python train.py --head_dim=64 --intermediate_size=1792 --vocab_size=8192 --norm_place="pre" --bias="all" --init_std_down=0.00306 --beta1=0.95 --weight_decay=0.33 --max_grad_norm=0.5 --warmup_steps=316 --schedule="wsd" --final_lr_fraction=0.0 --max_steps=4425
Each number is 500 + 50 x the weight over its row's rms, rounded and kept within 0 to 999. Layers, rows and columns count from 0. Numbers have three digits each. The size before them is the row's rms in percent of the matrix's.

# k: layer 22 attention key, 640x448, rms 0.0299, rows 250-298, columns 112-167
# q: layer 22 attention query, 640x448, rms 0.031, rows 251-298, columns 112-167
# v: layer 22 attention value, 640x448, rms 0.0231, rows 192-255, columns 112-167
# o: layer 22 attention output (transposed), 640x448, rms 0.0208, rows 192-255, columns 112-167
k250 092:581523424557482480514438529479561629522472546503469432440519505505479520526437557456621532547493426510484507513583547461530456469532520438533506417453495486507486492575
q251 092:457432509492424577430505518573425458474534404514445604582446477534466520488535390456547441589566475529486424532419534578495509538579458544540450471452531540433389450478
k251 089:562472460463405525503469472410527508546465534584528577487502409530480560511429528537535528410507486583499447467564573536494428536453487497458577468511563429566588485490
q252 091:502601528496571439514558523519548582504509507500549565506415492520560568543532514570460473568520586488475523593483517462584512519492574467535492589506557463606518491510
k252 087:532496456559626476480538496465424417582521434512503498551489525459546499495508550599495574505499524495503530527339606496540474477450502461559449533440590480427458466545
q253 095:474449501479496505481495538482492513469546438569552506593520469499454454516449453430493499443474474552500449438539487511493487500492511485527482546523499465488471453495
k253 097:459504561485497516561482438517493548405505414505450534522429448477442469472394514437523457446591493514493448528590473618431496518579487501480460475470499539479542570496
q254 089:459548453445496482565561536575539494475482601519602404526542447519562524530535554588539522551509496422514535506479499517512509491417463421512450433463438481599573556527
k254 091:518435487504504603515527519588452514481487486509503479466504583529592524506541419500511424546502409502529562490476466452514647504412462535503528524538509547490500409512
q255 089:530562529481609510603530410519531520503509530606500492524556458556602496535522473515510512470524504468416445436523493519519505491493477518548507498594507484543536453489
k255 090:488472505427502538489525400501434399441507458439425506550483577551476366506518536591468394567391585499563465591531525501497489445529449552491432472511469512518484498440
v192 073:384478417558402515508501515482549580570484495525494589457474545511445528517444533529460462547456479463532591505524509520429598592520437445492491549574609481529496441556
o192 062:482526466421541538574516465500581557552549541521557389478527609471586466522503562559421478517484541461541523514461488539540464447433527499455488559453489452578539526513
v193 076:588506614550387586569474464494550444486502580498533526540570427509512505477548483560573444508482469449484482383508428473407471494550467453554518418504480428458486544480
o193 073:468478420484590487461547592425511508542465392496457496481357545452477542519450554502513473526522514536551547505515546483529497476502568527507552478528574484530517533551
v194 080:430521576515504482466472461515464410537412493545497540495426567561499456404471524364448427375582582467476498550478604530603409500505500514537519522422528498505458583491
o194 073:433521453501516491477498514515494447440565459418530474441469486552488471434563504508475485539481509547451453461573425559456507519485434499510488526450452516589526527475
v195 083:582502505579552550581503490521560418521524613499518533548483455446526448552566502465497569519458409541480453457430543517420541511535435589441552547513531509476517451444
o195 083:439500672516490560460539479607497505457486508550422490436605471522462526420539517543572478577510486549472600566457450514502546442488609519608504499572473465489547498471
v196 076:477591385533483440489558486503523527530457505543529537555530514495521569550507572518567534497497469469545495383486401516530623458441421465457488577547431415492534538479
o196 075:486476594456510461461482529430444451566502491464493623508505583511435517433493460491519502537566494532454457568577533399438528541579486458556514482495537520515463438490
v197 085:447590423464477538540587481446576526470487525575518471570595545481534607585481588512448531540427511502497400474456589538541455411465516609496402463480454421477496514428
o197 087:523421450424580455435506479542428519567446460484419530450567644544477501433607433533514450562536472529460551563581508436486498509596549455506412478473521562462438458521
v198 084:473514492541449525474621481432474496597541510610487490526555430480508539561556495496591451562466463526454474425459401468508493512517448484593572467496534506476569436537
o198 074:500542549491495527545477543546476508513510532462473553526473519496493488477461510536451547474526478532552462523475533393501421475542533475491482519536447562516567542480
v199 076:516409507528406520571577501445485482502499579420482547476547500524464473561522477532512521508506530513464479560477420539443489572541484423534521477525468586595512561477
o199 071:519533474430509452450488500508526514451516443500595409536492540374561508561507526475406479521471537525501451562468486528513464508451613439459495436469515477565502364496
v200 076:453481480494539380556567397377537499605557512560380495486492514512488579485472500542525533478427559406496481571528548501516528587472610433438460472558450434440580468411
o200 070:516537511558511440500442526564436435497426455531514537582455502595454500436481514457563541469547521459521515482575507493505497467535422503524445501533449529472480464509
v201 084:449485523510505478617552536381562412546559487521471514556477438453455507515506502414526568435543538484510490520518406506461582440515405480516423450586502559439552511585
o201 079:546579481504441544589405525604531492498514537473512493525400568529555449391418487494540498493524606481534492474446551467488507450445528489451530557368466492548518488447
v202 083:584456566570506561554445489667540470504483461515531491576495549521483519582519459448555468491477497507507544507441609474543503509511540574490502491463519507530518456574
o202 078:461521465473528515540417466419546520545418574467415447496472454582445521524496554465498501465431569572511575452580406438519481488469495513482533459516564507523487600495
v203 073:504457594489489511436599414490492534503481438493488522502524632514482486533497536466485430567551463551432466540446539485434482515573494572546492510540520545524549517490
o203 073:462469451459545558563530508548576552524512549548583356514543544410616446564490497507339495456468519415562497488427429579555494484428599482436413498481475455550562490498
v204 073:500504562519500500430541510500544608593477476484471553518504574545497536476415464540496378614487473498527518586542512466440507528508546529548582461601457535564444510476
o204 071:503471435440608544615543430457578485522519455468560471504506518495590444563518515511383480469487552435558511486491459561539511455479543502436389497453575464501511524521
v205 075:468431575473443550521444425424422468425480459465497473523463582536465424496429415575571458481544473580527530524448449571444493542470460537546441527583483573557445458465
o205 077:538595463464551519546541523561571547502572487544564465501508493464589504503516546446398539464481555441574424471433553539532535480412643453446443570441506473573625493491
v206 075:468522482455598454540511510501444542441431491442607436497518550494431417516507542452446618513381555492465495453451478484616476520414508368510506478447447463475515503569
o206 062:526435512543430504423464531491435452464503501496447608552518443535421548408488463479579494493539459573479504510546503439459519534588441533489546399561528528450461484512
v207 074:493496518578519585562477435533589493443517567471478500513527416483486403528523466556507532495511461532492501499474543458525493453551444592467484486385597483523533538562
o207 072:491500615555441512484474503470454547438407587486431541441445476453498563435447512471524542509507442536489518457415506437464507449529476454567603494611446523463465537518
v208 085:505469532550511593544542555511554574445462482499556427521461465502485577546592475539584592485455379390518466354430527477443514548514440536475473568478552459496535442446
o208 080:461456479505531486489486476414468503590505497511457570457570478553445523529427543441562429528607509518526483621493502472477508514514530481528482538508450507507478453518
v209 081:473516520573480533547544519483450501543526509552547493496628453494525547421539526535490469448431380472569462530539494457488494568486512485625510525435389531528552502414
o209 076:489494507477616592502522489465564480560520412528535467510403409586534519517547490487487539460524544525536509471506532466476494527510570517476459426517606460526579587471
v210 082:505592496493535531445335476493566533523367451484516453496451551508572468476547541540509478502491552584572494500485548526508344450564540553519479513413573507495521553590
o210 081:448500535466533467482523432512447531526524543453391633431524431508448557516506458446447496531360437487475578470510583477527541420501383541555430554520522534494438564466
v211 080:485510551581493454478486472429490553533499606592431467609659421456576483451520541535519615439410508579612531453543485434546373427467514476562595472456584454537515402450
o211 083:583457600577522503477531571456486539547478438521446592399488484542466541468498457487580464603534462474449516517539526536452516499510580530507541579535524553537548478530
v212 079:485488411474563449487390526547548502478497499480520465486510469487595523548483527567534559532506480406550482377487553566525561445493504479438472499442546464553552613509
o212 077:505519455505483490469485448472478418493447583468483530438499550514457544490531431441554525533447471535456594542515441452438465519515446475532527539480439532482378587505
v213 073:447459470489520491546567431495507367490584486556515509535429462496585574522551571529501518525480472411481480534448500486533385489486473523448499531481530504429497493526
o213 070:557566503593458599444480491481498469423506523562502507494458493553479525500467493500498508438539466561453499417524550481510520554526398496537418500495434528539440461443
v214 069:551494432522413404493491533415512594478602488537504500548519545530441489563535574483427463547454396566561432495453519508470463428506534491528486456533540433584524458473
o214 065:547495507491506505499538509519577520542430556554528467559582562476565481507560452571427383509462555481525466512473386466521568555499612434466457493438493469446469501461
v215 077:512514509496477498517555441463570489467521448498565400589576505531540522420445575548528520482506508526507567495431438499461433486425598474526566480460547556555567498588
o215 077:497583498515517586482494495462477629548454498527525537533538488440548552529454469536464479523435472513498492528552446491448456464559475512497505462501606451496526479534
v216 078:437509453460490570383503436478494478489436554596528510429547477641430472577556479525453559491512457492437451466503521526540495554533472536465501505486509505536472542447
o216 076:440495543453454512502511468496536566517527541497535535527566493321600497487401528443525575490507500466493486475410521507570494512465544440537469496526427454463518474469
v217 070:522549514461552434491531523496503475373535515465479403470541458435584592548487448521503470441475525467525487435525439384527463473507566501476469500353469533556552454525
o217 059:489484528538487452449534510491443473466449435453431580543499470500384549486512481474532516520526473523423468500509525465440528524552416495514543424543537541434441500482
v218 086:449350533584477498452529453462429438431522516482567426509491529495548496523488502549504473540522446401471463374507387523466559544471521546507499489591466473516450475500
o218 087:520582555477493433420497545459515561444498412520499455533563339441442512490528558448546572449433485470513479538559527506582493587529571518532516470522450535507601462466
v219 078:390474494548518555467479578451567550350432462475504495573487449506556612489503547504401596421416524465513519381503481479474360475516440536520454486535464568461461474513
o219 068:512414520500550478490538537505433517565468431472450632472559523590377574460490460431551499563442515513518463539556520547471568551532456490488555555533518561499508437495
v220 079:486480523464493422496544510471498465405378482390512489514492502500428561493544500496422518507522482555492492511411584525551481534538431533568551405527507520420584457586
o220 081:484415419463489639541516526492511487548531491582507486501506469485579475444418447528523430482477442474559416456505392515466472498529496511349514423517519525549492531499
v221 079:474462536591510586572507577507489472466484451564518415540499471488530586558555493563588410480476422468493503438483397467545500440536417543555510520563514466465560459488
o221 077:566529471502463439545525486484458579533461368479534549509391455529374534511473507490410397472447549555523488516532540436565491516590494482480469549522458602571507479523
v222 077:564421441495584549453445543463436487424385482419574589493550572486540505481457458463459463504569511565398551570519511518515557497468553499593576540591472552494498537499
o222 076:514563445543451558486515528431426545487594408508399494501564434560479521484527535539516445466524567448476521466491556530439507520551539504482553403448535470484510475495
v223 074:533436467520507476503488411520502547463559490469528532589411503481402497493505429460529497525546506441551539487472559518475482533544487453452507550458502549500457498492
o223 069:508549457418488533522543525550615455487542513476480388479562514469590496565496539463435448489450565515512527539462455538493480499468502517508496508437482454551515476571
v224 071:506524468480582485507484578445531477490450477587499476483505467469550489506428484539499504469441636497500534559503521497512536452526543529526425466438519561477506535547
o224 069:499501546511476449464447472497394444475488503387400595491537513520491583492478452516586548517473508596426555464521444443498576462520392520590535535574517521517423505530
v225 075:549524486540497456454575503522444546533472548501502450452545479506443514533453515542352472463535536533440360431490568563444472537494478487429430447473598561564485569420
o225 072:510467410467455562557507412509522481456550510514524475552480644506562461533442531511448452524555491532483420520452449583605462506458538457510587542402404436519452576562
v226 077:559568525564522387459498466443493464465377505576550473518471559489542530468561521505524503458549616521495491474522432670491532505430435467400514438576518497658430481500
o226 073:538574460456469542524563575512522383544489493503466467524512498512570476508415539537432419482380493536476407568523431455484486549617525450520493577464533430422545442509
v227 072:554491485403500440542485552471480538537467456534488511532487473514465521523518461491489500490426481529506450492520523574481448514488418530499430383585508579401549478488
o227 066:503515318465535545494487478488570506509476479474545474559479434579611531558457472480546525499437509401589475471546493513525483463480597482500436527408513428500503507484
v228 083:514534489553494485437384498469497501558539506513530449498514440541546540407582464612533513476525466484585539492461518492604475529404518493497524585440483497483505494495
o228 079:443454453520519406513580417427455458542505476504412563455556527547454584524564487439489571569521480533409593471609520489448547493543452512507491471613511516524546534494
v229 083:563530450567560541416401397477540545397455584489471480526537475503610484425538550550516485560444559450561499438475527487543420461495525546409476532485552437525592510603
o229 083:486447476532507483476541452485448511593442444471487471408502589500450566451487430473537530502440431426524560555574491574536546436446498585558525536566506462464458527459
v230 073:515577521553487483481536450503500531486476521470544536455503527516544478536509552440472595466451475509482516465455493465498525453474559507535522472571458432449473437468
o230 077:444486596547431475352466527495435504485437495494466601519514488479454575412482490462509534500535474561446532499486549459468518533590387491574477422504487503432438463493
v231 079:497436559571447535551518454485476498451453442502492477565527496564540528410521498492455502386499552554554487473465471445538342496448469517516388519521419471532463542601
o231 079:505503417495549452489605473522510491530479431574501563442492491646397478472545473497538532512478572511565417525578466581461538542575475515573486558438473561533474424432
v232 079:442500356546414511438567522498513492469475591490552510496561537491469620463610505464448525460529553545597510512539455515482449546483534520528513582508512537592510560535
o232 076:474406582491553451558516537461552500515526484481474564424508550504526550610506481564519526492545492501485529442491565541529552535482522538532564536508529471517490489507
v233 076:420505529534532454509483542502527461451558468486462509553531466564420535458476473536530561382522500490559468493530500493451518582523475460537503476548424561526482534496
o233 074:474556359547599530458538517516579452487515475527588477578462469507577488554429466469495452511492575561554514481464402557527466436452533427473495545439476535563526521488
v234 082:553536392443509475458476529501544538469484478603604528514465665436453417528411405533467508460595641527543443456578497518575571414566519483417487491468536598569514624544
o234 082:527566499481472466494454484633518482550577518456477492498489591448605544531430501553492406482483472606421468579507521578518477576475407484536492521485555493468439555592
v235 086:602518597486542485499502558574547515597430483613490573605451407480464517438453488470483565499518573491531441559597568489496534482421606474615462450525487541536497544523
o235 087:534469430576514496443460455488448472516501439425448446370511499514586529518472464526548424558513486466480596424563440549536489440588479570500526488535558474569510556513
v236 067:574472517502485563539495536469548525509522500423468526517547496587408464486501431547494390518562438526485562550515571539472523543540503494418510537469531545512469531457
o236 069:465558422500548536577505425523615576520554509537568413500479513465602515574498535486375453475448522445578517476459533524524476457385599554458426543422539404575491518516
v237 072:398564440567500486465578559510580514520489501502477506443433462476481523557510509570527566471580383442529476502466544554468457536463526432525418499515495477449523564550
o237 067:448420537536465471460448525483376452502495503457436558469489555517446520463440457475624483585497520549483456480483459473458587478598379541518518486511512513414444475494
v238 071:532419465536455500473515494487472517572569461491472486454475445565435466439486490397530466539667496520448565539432491430412467418557590467576457445517510510520543511471
o238 063:501573514482527480493530527500551485491567376469563440571545447509511399531518483575506476409505522501462450519488533539479522476548527563427512459409518442490503521576
v239 070:426579505576518484577556589508476523516534519493532468549461383497516570523543424512541585561539531505476559437559486485436518424480476576475436485426497403528575500546
o239 073:558509576536450455396470485442423475495476489469409608463500512469388540428508523425545514446555435583485530519493491470515511544540394475582519477543485578470418481479
v240 083:413495482467532470439501448429487429453521490522460452440500532565533466481544513576432461533574539540499519502501519585484494532508409479522461484453533617472463472475
o240 081:550418481527452483484549487543456459480536549491527478504560532456539489488529444447529459563445517487477477473459505577555550455502458467421538453541517487518490552493
v241 075:571490504573378582534540405480540472401547531551527469515460456516480435518545559521464464508520526446397490499512548501423388487481560504452346589494541487505523478449
o241 071:470465521447498475539588464498495509540445472539479481425536501514463518559503585484497514579504581424496576516565535548531493593521547568463490505583470509438477440531
v242 072:553650488553488451550450511477445506497436486461530459527409517600528542495552461538540562485546524461553506469463520496537491550447405547483528501459540467482444546563
o242 071:539522517463475535437496520479433423495420500539463561487502538558402457434446502373582580556521439532470429496537500435413518517577409440578567457520480587475514456411
v243 084:568541521599511522507533552510520518507514442483456500509397458441460481508581481495591573491432541575536567593410398565509461475546549460566494490500567402428505502538
o243 078:576529500462490439604456445426451589560447542557410564466597495557505517497492460477542451565520474447489563442530518457472547525437512533416536527537517510482521472480
v244 073:535479545506461479507478483485436390485464423442516514448472516548504470497512538482532504517482606514577482452458617498548381542534532519559397523472461561454495452451
o244 063:451409510458562491496556454521527470484490504547538482476452514501510456542524436424503521541550445437523414530500493588445483550498572507502393451487460560543517474442
v245 076:434580512534481451461530578576534547469520449510502587478557520487464555430520427410545542534450530587518565561491537505509612492509407482561538478458447599450469527401
o245 071:536432463510523467543492509450588483473543600505561525487428504451598496557493539461462494454607457582510507468504498443490507438435509473540490498481498499643463542516
v246 076:487528408521549550505469473505508549428510628524495516528471541490555465544569519481458532473440449447445434424482511570442477526474545487459467553535547472471498605577
o246 070:539505576466485413452536499550464365510469422478463466454519588469495492531505473484512493520556548455481466596539452511540522485505452545459504485538524487416427452463
v247 081:580451596509498422524448527501511486452470366591615399554476460477474538468534521570593500497449534475558584422421365510527498477629530502531540496573487640528497474501
o247 077:479587423542517474503465578496582501465460450508410530430423476439512571488457533446453544500515451484471553502564514369447515568539461492471548465567500530569528445478
v248 083:572520583592569461593592569552499492561474556510493488422478425430525552539424572448427525450572543514605542464481524483480541475467495481548479494540531555496440465451
o248 080:504451423551552478517452561505542531458461461486566406452503538527497462507542487486505466481512429537347405507462498520484484474553474523514515400452403473555466562562
v249 079:585506515522494532506511548537451614615488516506509521502582522495420553488518523500463513411583485448501527465530446521506483508501576510543435603581473493522463540537
o249 077:540549428434549452477525462515504417398553505476475392481554514566550445567506522510502425582488484547448475531555527577502464515452548487449497486440563498489478466505
v250 077:499431429453604500568444442469475454452483451479366511521369542511443497632559547505500480499533469353438522344534577518465545424523471450401571519470548493497577612530
o250 074:475543473456484513474437518493415530455489557502511517514511610493465599554454515474549574511468452537448434528417475472500511650501464484517411560569435469496444469551
v251 083:552477520479478432538547477440401526474580489434521470487489493491528370404513431521508494418563529507547508538453526468476425549563491608582535482491604510451451431581
o251 079:484634482526532541489505465541513509479483431477532475488528496517514515442464451500504454500507483555512487457475525538564491499492486510509415528454450529525514543505
v252 079:505470520545576389518381406478503513490457452460481494496481605565542538529544489534492500498457505544507441531528532487541520495447517488486491439548494590453481476475
o252 078:498457480484520483479534497567489474471472547600515417464456489512427506494529493470604502536460519488565495545503417473509557429465516498507465573500491422494567567522
v253 071:457535508436464546503489533527490486536449584534521551485450556517452547462459528419438432547582534490513524490441511527510448486561556533473461461591482595587380495539
o253 076:483507412469571477490534483545579560559567444502567441488531550547594467555523502531406432508416528457492473517549481557532496484445611472447480533401536453584510517548
v254 080:537496499488541474510521483512521485475511557453519479527441474542579446561380521462510419533625509519505487481423490515470629528467490452464613584548578572510544541537
o254 074:445537518517502495430592515445524529443502535463539396462559494380458457547525491544413529454445441485417573512479479482510481493502471544449544480551475544534463463575
v255 072:483536483555516412484543464487486488451492521450500482541464422461590464522647441517496596448478533530470460462513427532593466466536516392558516500435455396485601556602
o255 074:534486579520442468466451519459397438482494505486445604527477461493388559454437533447614492514555451572459468536516531413418501514574389504527535464576512541434419491466
q256 098:542558458496462514478453534595515532447525480453439583617566352514500484507508456486523557581557519408504510475416480522538492457514589407556514466464411511515508430546
k256 091:512440483485443477487541516508501469469485463483425555506476475549512422518587562493567481495486551485562475545467467526431562474524480574515425415555458411466536477483
q257 105:398547486424483570503487427450477467447498501424493531525567450425474528454452523526421409478382504490468499528502530493483377469437428503429416481437532534463458533529
k257 103:481460472428384517495482550468519604531530524445572547482556512506503496551442470546492518522451521435369535444610587528453521517524475446519546510424451474439471563513
q258 099:509477428485462423478582509488503439436534456469469558496492598479517565471526424421579537422463470522578506489466548529523464485566584564490505585584606530598588534367
k258 101:406515514548596484515423518411483469569470428536540533553485514518537594511537457531509549490450440520563511551497519595479431492545479504506458571464439463543561550515
q259 102:507529409477509513548468445474528402455613578501585525488500429479500531459530465461382486480368492503515448565477491490493515485413466527440408493572486514518579509545
k259 111:457523532422503480604504549572462465501541491442523507557524519523490493590585414485522561470427448483464593520457511524555481405487493545520504404520333430488534566509
q260 108:510489483437607458458504475463484483571557545545455576445485557462541497532513448556392458500483545502479507559498550482466539579512535559441483468563471506583577625521
k260 105:489481505508488478474503555466571536563543475518503464483425577458518573586501440437455606568532511588510563559462516460467453534516434464482551497414565510536545556589
q261 101:601485475521604497504529537547492530471548530502477578520551494586548399485559549528530485540557538533564439459524392470494426480502477441514482495571525488593549445460
k261 097:501565562559539513443622519541529486432442529423489494507484550494440514582581573423500522439510471511515513428451453458569553534489376572543410409603566555539551563493
q262 097:521533390420525651551428487508545465515493524489578546530482492457484439471533466458631485462434521482435474500468445490460469547528482585471600455524496521551485470484
k262 096:485437568533456606417514562423553454551409527454512522554474364433560429433580572566548555518444458475536500491405490468489531389486504518489486434572433500498462453450
q263 095:459464554505459532483465465543505476461557585565560415425468428549504485531423482488541515530515448451597568501487536500480499447573380475452480455461517566439576535544
k263 089:504474557506534488585489436508465483529477496511479455382445421546510468500538510471508515551520542580524554540544539584423584537427492516415459557544426439540550466479
q264 097:451549570591402526548555567431550497512501543441468446470445472438516507448530442572576580472443402488555505547478579545533426513498465514522460558486541516477553458458
k264 088:508534529502468371476459483451512532505504497515500513414475519556437540510524546519543497487455479419479483483523503493505451497496505465524602576507427440467552563567
q265 101:385495499524563532469445516495441425479480536462465490541537434543543484574467537513434481534479481463549504448494452543553538480487517425536427392406441497492593502513
k265 102:507420418398453581532491458654482466532513608472500476432535421515508488484486579493437432450423493418498467470547537484576529513549474501545523496501507558479567505445
q266 111:498500542571557479473569472551478529473478418462428545598549438533537452552474546463440495533512557535539494418491537513530500469500569479588458507524500484487588392525
k266 110:536533537496479411528467502538427493577490476491398537512505527448446492510489555473459500475485484385568418519494454529543505501492570472539501456569587601501514451527
q267 094:451535459453506553450399515540494422502515392495533527502524546435580450504471606599548462528521513439485517469645524453386540507477530566483513386511424547504490524537
k267 097:488471409524547462558499522616504465458523499397506517538509482487533352459557573533458504456485502452546435573538487446551441466471525527503472508436396523567489647500
q268 100:392489510437481518537528428472491499434499507482504498434535446526488584404458452422442464520507494529572458499432479569535462423450452483548460490469520603407425477470
k268 104:444399490422513505591425410447467566534427541561498535401510440506481524474474498431547462416487527476470411478573513511462524456465530507495553436442511507506484513461
q269 102:489515513598511502525542572591447415512511502556486394548548477479492504569506458407522544571534511495385448466584401483456508492494454536550527482426462546468515506510
k269 104:542507425529523516566474502576488427535556473581441515472565449521503485424457487504498474428488499474545374547524538481558446511508511495478560477431464551522439457598
q270 102:570571421419464466475573485597463527478529439440549526479502413487468608493537440462472488428523477522480453545421434448448414527573596472516445516574416555444553505464
k270 101:496484460413481463479547534540522463524483481558481502514489447523497458460586519484525545404487478607501386587514472517463532505487520600601448510498533486485588523435
q271 096:454449443479469362493494548556480493589490436489500462436503494470469602435520420514393525558540532451611413533514598492557532581518514488383431435443448509469433474512
k271 091:509436328455479490575437508577502496525581486527539575446504606446547687461490442517457494479540488522541496508610497442479462560547559551439519494375490495473458555499
q272 114:407442455496457576500484525565489428474489547380552481530618498436474508431520456549558544538541533414464461392499434446566437560480509499470462407483455495499485447521
k272 108:530445438422440558484527550526479460481453542443569510538532458517571504366564635504492544471434507478506549465608507459489524504536543521525492461546462455493501508551
q273 100:473579436573512557461500531548522473517637600448495539519549605537433450464449451466508478582560444538537510448554450541508476476418504446406517548471607396448486482565
k273 103:462511595534569537406527491530507462499445495563499520567495591384513546390450441517497559536488439483536482403524543449416550504506532489446541545556541545514424459503
q274 094:501437440547377513512583535419454401495555624525482435600429438463485650528504450500527537370544485548538580492595453511450524496511423564505453491443554601525514573539
k274 092:524456464428475484524385556525503517489514481575556557416515468505438621473495457554462494446486532504528492499527407532494463543480519474519556536408426524492483606594
q275 096:423489570641530562511524584490548523544436543448553428532471586623481446491544517557482517586532443529486408466460518544428526467411486477469566477497506536465516452514
k275 089:495461475541413477501462522578507517582521528446534548494435558521429530539501500463463464541523533423485464539507511469464483585486536510422593508537508569459463483610
q276 096:492486515505537455565478640525468492541548546362521513536501516480512439485460416498540560516535475458482397385489452471428478620492464592522485440504526479482618517522
k276 103:552498414455433547520441536541554392491506475470475519529445410371532532421508452537507596471456407492514463373551487457461421509525536539503488508548506545497503514543
q277 095:559443446487442517473477459520549449501561544506575448552500557503544409510481446442557525384494468525515470429541428466551548542516548608486475509500611468534585498517
k277 097:524487541462533603563538448538479378513511473478550525570507478516514506476630474438542492489472505447519499450356509498549453432420480516430504461567495463473401439444
q278 098:495542540535410503552528522523520497577497560509502461435471412490450538475553463404472434487416509543472533538445480440563418453411410454571438580403533537452415563526
k278 097:546463448373437515501486565428552575465575544498526453421489467553528500610485496477512526579546525541492503412574556506519487470453444505475579502487517470526458473440
q279 103:505476426494514441593401534383457477381448553372478603467550451470548507561481496516498504488518511496481541485414539498513535515558469475609413428555481481579543514471
k279 106:466493519494474530572491488496433493448431560442477554438553471396427554466532495502580615446498552539567496468486507547493492416466611479592459497541424560555484533481
q280 104:477451487508517546562465438548456450507527471601562419474459446504479518437463484437537475470487488577459541507520453526399459409570463466515468497485458483447451521574
k280 104:515425446481581516481492398451511470479457551566551460440502443551567424542418499521527494500456511602515444516496551466418549473466474396522514506376463488516530489485
q281 098:402488650467587511468510443491483518508516510451470486514463529457595553420428539606388460596427449476494494532499556555435465512536461436463544455497478436559471466582
k281 104:551533431544383452497509472528501555513507526488505488545457657458555491498454512467498442466457514527420517539547592498572579451583531493602541511433526463563452520593
q282 099:432476521552536532479481413540536496517470429590508462524459620469493475464446512475530519554493511514576552507560477559425557513489526579390551528508382509525481523524
k282 093:488402468609522567500448451490564470503550474592529417536457497443527488428373494417564480472470452451483534509468481433493493520576582439419496496495490553474503545560
q283 090:512495518389479599511512455549463547539467551552455503440497439585465532456466504570506441430469573439446541503487460523504459511562440551529479486573490469495514500434
k283 103:434508502441523619452513461476531513552416535478502546459449402504472539497499496584540531472493529550472469431537595498480558462433419443612510548508484423452500420470
q284 097:498462508542558542500581431467460540437535498553524489559502388521440497559560495330419601506537579487666466579516492539488609522432552513490464506469424488447495556603
k284 100:516455476488487543534428469548511536553653412539492481463588539474536547480563422412409511541431465472521477588503484544482501506541602506436515522443470496480513571516
q285 101:486506463437512540480485525453492560480440510501561559515545611471465419521579464492506509454527531522473503510570539525523463562434558578465515566487541517486542589445
k285 099:432454525443530611518581569487522546476475512553554494604513467436476526500501529498468579544510492451556546444515481492434500547533529596442556487589460520522553499442
q286 103:572566578534580490489437570552429496447491443587403616462534502474396498526612522447509487506472579489447612546471490552575507468529462436583415482521458542441535475556
k286 098:531603514509503503444519488456460502453444551501489529502589447507503471583461502469490476455516416529496570532485521450526567498561448461525448467453516508484487457405
q287 106:459524632481485465463558447470421489462514350519535449463335548461457601443464531541496431424403497539497463601411499475542440520487550573522535617434550456564451580590
k287 097:461565582526556513424507425394497470509558407488537513403506549504534531544452491463509532502497511530437448601554495505599459457483622416481556524321522507453472510568
q288 098:504499563493507438423541530456436529478487441343465557465485458453426491492473492500364477501615542461497542608414564522533426511496524492422510576416595481471438458557
k288 087:502491591518502548503582509474464561458493447456465435584558575440550472477497434485483474474562503493450455522495558539489486525549558567496459508473532475566494464486
q289 098:513548496580491531503464504589459516489593555541605503498394475470554496541500463456577522529461505507541629475523546534336488539488453597546434544540533434437497479571
k289 105:549602530490577441550462547455393476477502479492456549531456348428479374409577544558553681519428467535496446433429528505548504392454495541565528512532390524551518482566
q290 100:421514563395452518494382480580468480443517454541565415449467480594503532500470496387454515508422494450489620443491500453417535452495463525593516537465516596425499510570
k290 099:519497494434545486529523379470471492482483498533515444398424397544451483576463513472530470486448476503540441433543508540474575451483464460450558554457430471555435425489
q291 100:423469396378537486557417582495521486566542455475504521462517564571522538474486519546550492549534523421378421486534514449563500555485527596526538489502493468551572497450
k291 100:472447510479435503573511526472484451576462532415503468491446459438505532462577555552560488589504577515558448470544512430437432545586517534513482513533508524535502503586
q292 089:476451592516596484447448428431553539467434460485501508399464493542591574423396522564473467455488453424374522567500488496495498521634452470532520514563532455456539475495
k292 087:495472483490540468504536457469480502520452503351492524458396514503532464434554430534531481525536610571433476559495549514555548498430470473530457476478534557524502467480
q293 101:422431516531474508540532497563503495564481514505528340553470463566452584491418474510554588490509470580558500486477422524435567562528491543452505510510449509456431457566
k293 096:548509425494466495425441480584568510558528486542528511477502406482480575420454503518495509482456501501413314489502474533475420503424546496452600516500510449452464490521
q294 094:439502570536508435382503490485422556458508533530507487570560525454470480618429499556382540409496485548536427495612538505579532586523527470475479544423539521443579453568
k294 092:469518450434493517526451454645581617456610477422560523531428527494485602480406491472401493500494500419518611453475559492552432521520543495435573501489524412482510452545
q295 101:510503449474535491519512461438468496493460510593566520403452483490481581535467558503496538466458530510535513524476529547400531448551530548506494539666423470596534493486
k295 104:513536499523557542465490421451553470552437540565509544500457451476472482452530486470537502481449455561538494597422566481506470460460454446565405582393486529494538538469
q296 096:480428536523582493527431486451559409561466367515562512493499571519593545521502515588561521432539530499403426541562438527488474555622521554511506522591486421632562456500
k296 101:479508446542522555445451456425472470525498443430585574518459518518524502428492466553463563436508486551537476546377527454530479453475521499556424421495484540531564545515
q297 098:377492514566439546552486573562489514478470536511534377563486441562471495464483475438526569581553477433428453446514497525503519472474399472482503526522472543446493474457
k297 096:443424440492471519514459527571490481580541511469553527403416485507492500482471452569561468589516536402496530472503495463343425549414421494451567527526454480448439537581
q298 098:490524462595472521412525510529509546490499538467448542522452420501422534512485478494534583531498478511574525498553604557417502548438554509514529512506478559476477448621
k298 095:507524505458427451521444566515512600556559503550495509442502392433476545504470533539521532579412468487491488442519491566439484501481570474534622508467449513460498591596